config.toml
n_head = 2
n_kv_head = 1
norm = "rmsnorm"
norm_place = "mix"
positions = "rope"
qk_norm = true
tie_embeddings = false
init_std_qkv = 0.0274
lr_head = 0.0103
warmup_steps = 535
decay_fraction = 0.937
final_lr_fraction = 0.0
steps = 5466
Each number is 128 + 32 x the weight over its row's rms, rounded and kept within 0 to 255. Layers, rows and columns count from 0. Numbers have three digits each. The size before them is the row's rms in percent of the matrix's.

# down: layer 4 MLP down (transposed), 1024x256, rms 0.0207, rows 85-121, columns 0-31
# up: layer 4 MLP up, 1024x256, rms 0.025, rows 86-121, columns 0-31
down85 098:121104073128175123097099186166136108164140147142132123124137116197096075144160097204094101153109
up86 109:102088133160135093149144169113091088138167141106118157103172132111146118068096191121153138079094
down86 105:155159146154122150151131121166139106102138128135116162124120128127082109169136096171118133116218
up87 105:061126107056105157130155166098150152164104163127140158159094130097097128147085110152182224135102
down87 106:118194151175082154074121122137119117086117140131111111146204131147088111137125169135153141127150
up88 107:106133165109146119079149149123114136125105144175092188116076120050179202171110193163159148118104
down88 103:184143096184105167148105104143167117091106097045137141170125118131126182173146125184079128109110
up89 093:118112073100114148133134140154141062123138165138163171107130107109161151102156209133132223129107
down89 097:111088145126168138067194116162155158106124146090149118155132152132132113079077122194126116099093
up90 109:090143123096143125148143115104092131224145128089158187132073157090162087140121136072140105116123
down90 106:165162093139071068144164119153113109148164075144109148166145135123151169100127167120114150158116
up91 093:111136146089156158162135119118127121108078189173131144132103120092125180140130122136118134150087
down91 104:151125107156084132148105159152113130154136107113126100083180115126114052095107171115148154079117
up92 120:148085101112138165173141178095147143128121155171144156098158064080144133110131157103110147066118
down92 106:121178098145059096120115116083102155143133094132105134127078164144143140116093150177114105103104
up93 103:205124144125109130118152108096169184150111133142132119090143108113161154128153170090079095135050
down93 102:185081098125126129148189110159109124101137100190127153165132157176120147118129028160111155117094
up94 098:106116135096171163130124109118170194212097143177136167180169168164172122174130128085088136138125
down94 095:137144089157160119187059097102149126155130111131106109114180161080148147136120134112140112063193
up95 096:126138170144111139105161114166105106162183165134122140137124097066124168139117142138144154138099
down95 094:117143104115174119117139155058119051121099172107138124180130078168154108132089119130127156142123
up96 104:107165117130114156106076102108142197164140145168165079100113152108134162177083151133114130124164
down96 106:184150091083040099186128131119132051112121111096111157113144125072131116119103123093115089104132
up97 096:123166106134103099136162141124132175147120100096114129164070085124122144139154162126121131136111
down97 097:138102108127132193210123097089118081107120129162179171141118141137151113120052103183104144135108
up98 104:136130146145135122091112083177150134156070123150167162137100184132118089105103098102139165165073
down98 100:093132077102097088193137164121143143145111114155113145133138194126115086120097181074075100097130
up99 098:135083177082113089114108151187173125102116128101114103099097140143096175132108100094091101141085
down99 100:190137181143119094106160144177165172090120121174124097074207183096078133169132126137139166135106
up100 100:135122075092138110148148195113137080118131098069138127111133054073172143112106135176131115140120
down100 098:098185122083079073092164153130184120120122096144119153127161111100125090119104113158150127123113
up101 121:137109090109151109142173114133066066136078154198090156143126180104081183174145134175112166126091
down101 115:144125169127125089165152180123124158102131151154103164214097098089143105068161103131122122144161
up102 075:152139164158090122137137095114129150107147172148128154100154131134206099058049158127129098137128
down102 087:101134120096115126157058160084160152150135104089115074122147100133144113140158120146118073133146
up103 103:098095098115155158126124086182088114132127109179135129143117103115133114107140161095193107132126
down103 101:130180127078120108126135150099161091119135136083159119136122135131184199148105079181164167083145
up104 091:087126170153079145113131124108120123117121115163121137111163110160099093166129120130110142141123
down104 091:094152137107161058197120075082130191124085116104146156124139089143124146166157069151166123109142
up105 092:100140175107118177116151085126129151134127216211123182132124117094165085114106120192154108099147
down105 100:178116124124140123149071139148207092094084081095118099176131140137086104153118120145153127111135
up106 081:121097129067112150126127119089047089181098233171147111163150144162142137121114192144158090131171
down106 081:171155121163115104184084115146184133097121062144092144134154151089126093130118110154092158117086
up107 100:120130077090103141205152122088136193093113130113072138168120099132114108133179137083102131117141
down107 098:119086170144124114015061113161088117179175152168148139059158164094149149082062125140138102135049
up108 109:145161166121098128156077110157186175157172083068188154126154155125098122103108118092108142124096
down108 105:150145155122106154137128086180077104180139139166116083148130142190134164132100106154123135098099
up109 107:073140187116109128175145119077126094117118112150157117114166083111177132104102099156147177121118
down109 098:116118133145141124119108155147131100157145128123109128156136115101146097102036083163139168129130
up110 099:079148201096131104093133160152077095144100083185154139138158156032083137101079115197107148081065
down110 101:172151103124152081163103088129201136142153112126077117096154172142117135149145130159179140120129
up111 084:148125120119159163191102081170157123104131162115209103150213150161076131107134121141153132156106
down111 083:142158124164157125189176131068133144137135139141091091134083084110102119123101176154113152090132
up112 088:143076182154136094116103127147118157136101129098132110125171126090154129178125158174071072118141
down112 097:110119075104145130125171156040064101097091137139167152149153136178185095147090163082087079093090
up113 101:098092124106091143149122141108133068128134125176126141121120182112115101160112139111130181090143
down113 102:102125128139163103179130120104159125114093143147184140185047078105147159136113157103125151152111
up114 104:048064117113115130113127063163097135165133154110174102118180062107128085100134157141082158058126
down114 102:119154146143171149218095172103118151151169083122138145147150207095191135132059118145132090144167
up115 089:136085110110094123116132188081148104106157173104127201095157166154125114171159121196045144102129
down115 086:122157107132128166094123117116124132135105073159084079168061089093139177157092172107224110161122
up116 088:146081094143156129143100140149127143094114105134136081124103103075171151096167122123092142160172
down116 089:122137154093134110071158142092047140166139117145162111131124145152114099140131151160135130142127
up117 093:095132111144135184178092128115179130126080112166142113121182149143085161121147113092110173113113
down117 099:160091092113156137108141136184123079121074049166123101158098106169128137118140136145189186139181
up118 113:110122089148148139122091140127147104168130126053162088167117099168089160176101098129131145128083
down118 113:124118149141156154112120144086170132110078086090129103101121117203105086135100151183122185101131
up119 103:134099162121147167086130058130083085147087120159176135144131162122123164174155098102089107111143
down119 099:094122161120170134098125080116206130123125174083136081125155149146154165138143153132069114089086
up120 101:092119120103111154198171127137134186179086128184080136124164108144126110115139121077174120136145
down120 100:157171140107109109122103165101127114099092133119126137071079167068099108128126168203157115113110
up121 099:097057098154101173149110109124112140185098150164134155159149107071118135164159163170129192143122
down121 105:115134187150149106152170154161154132144098080105115112088167124105181181151195115138104167117167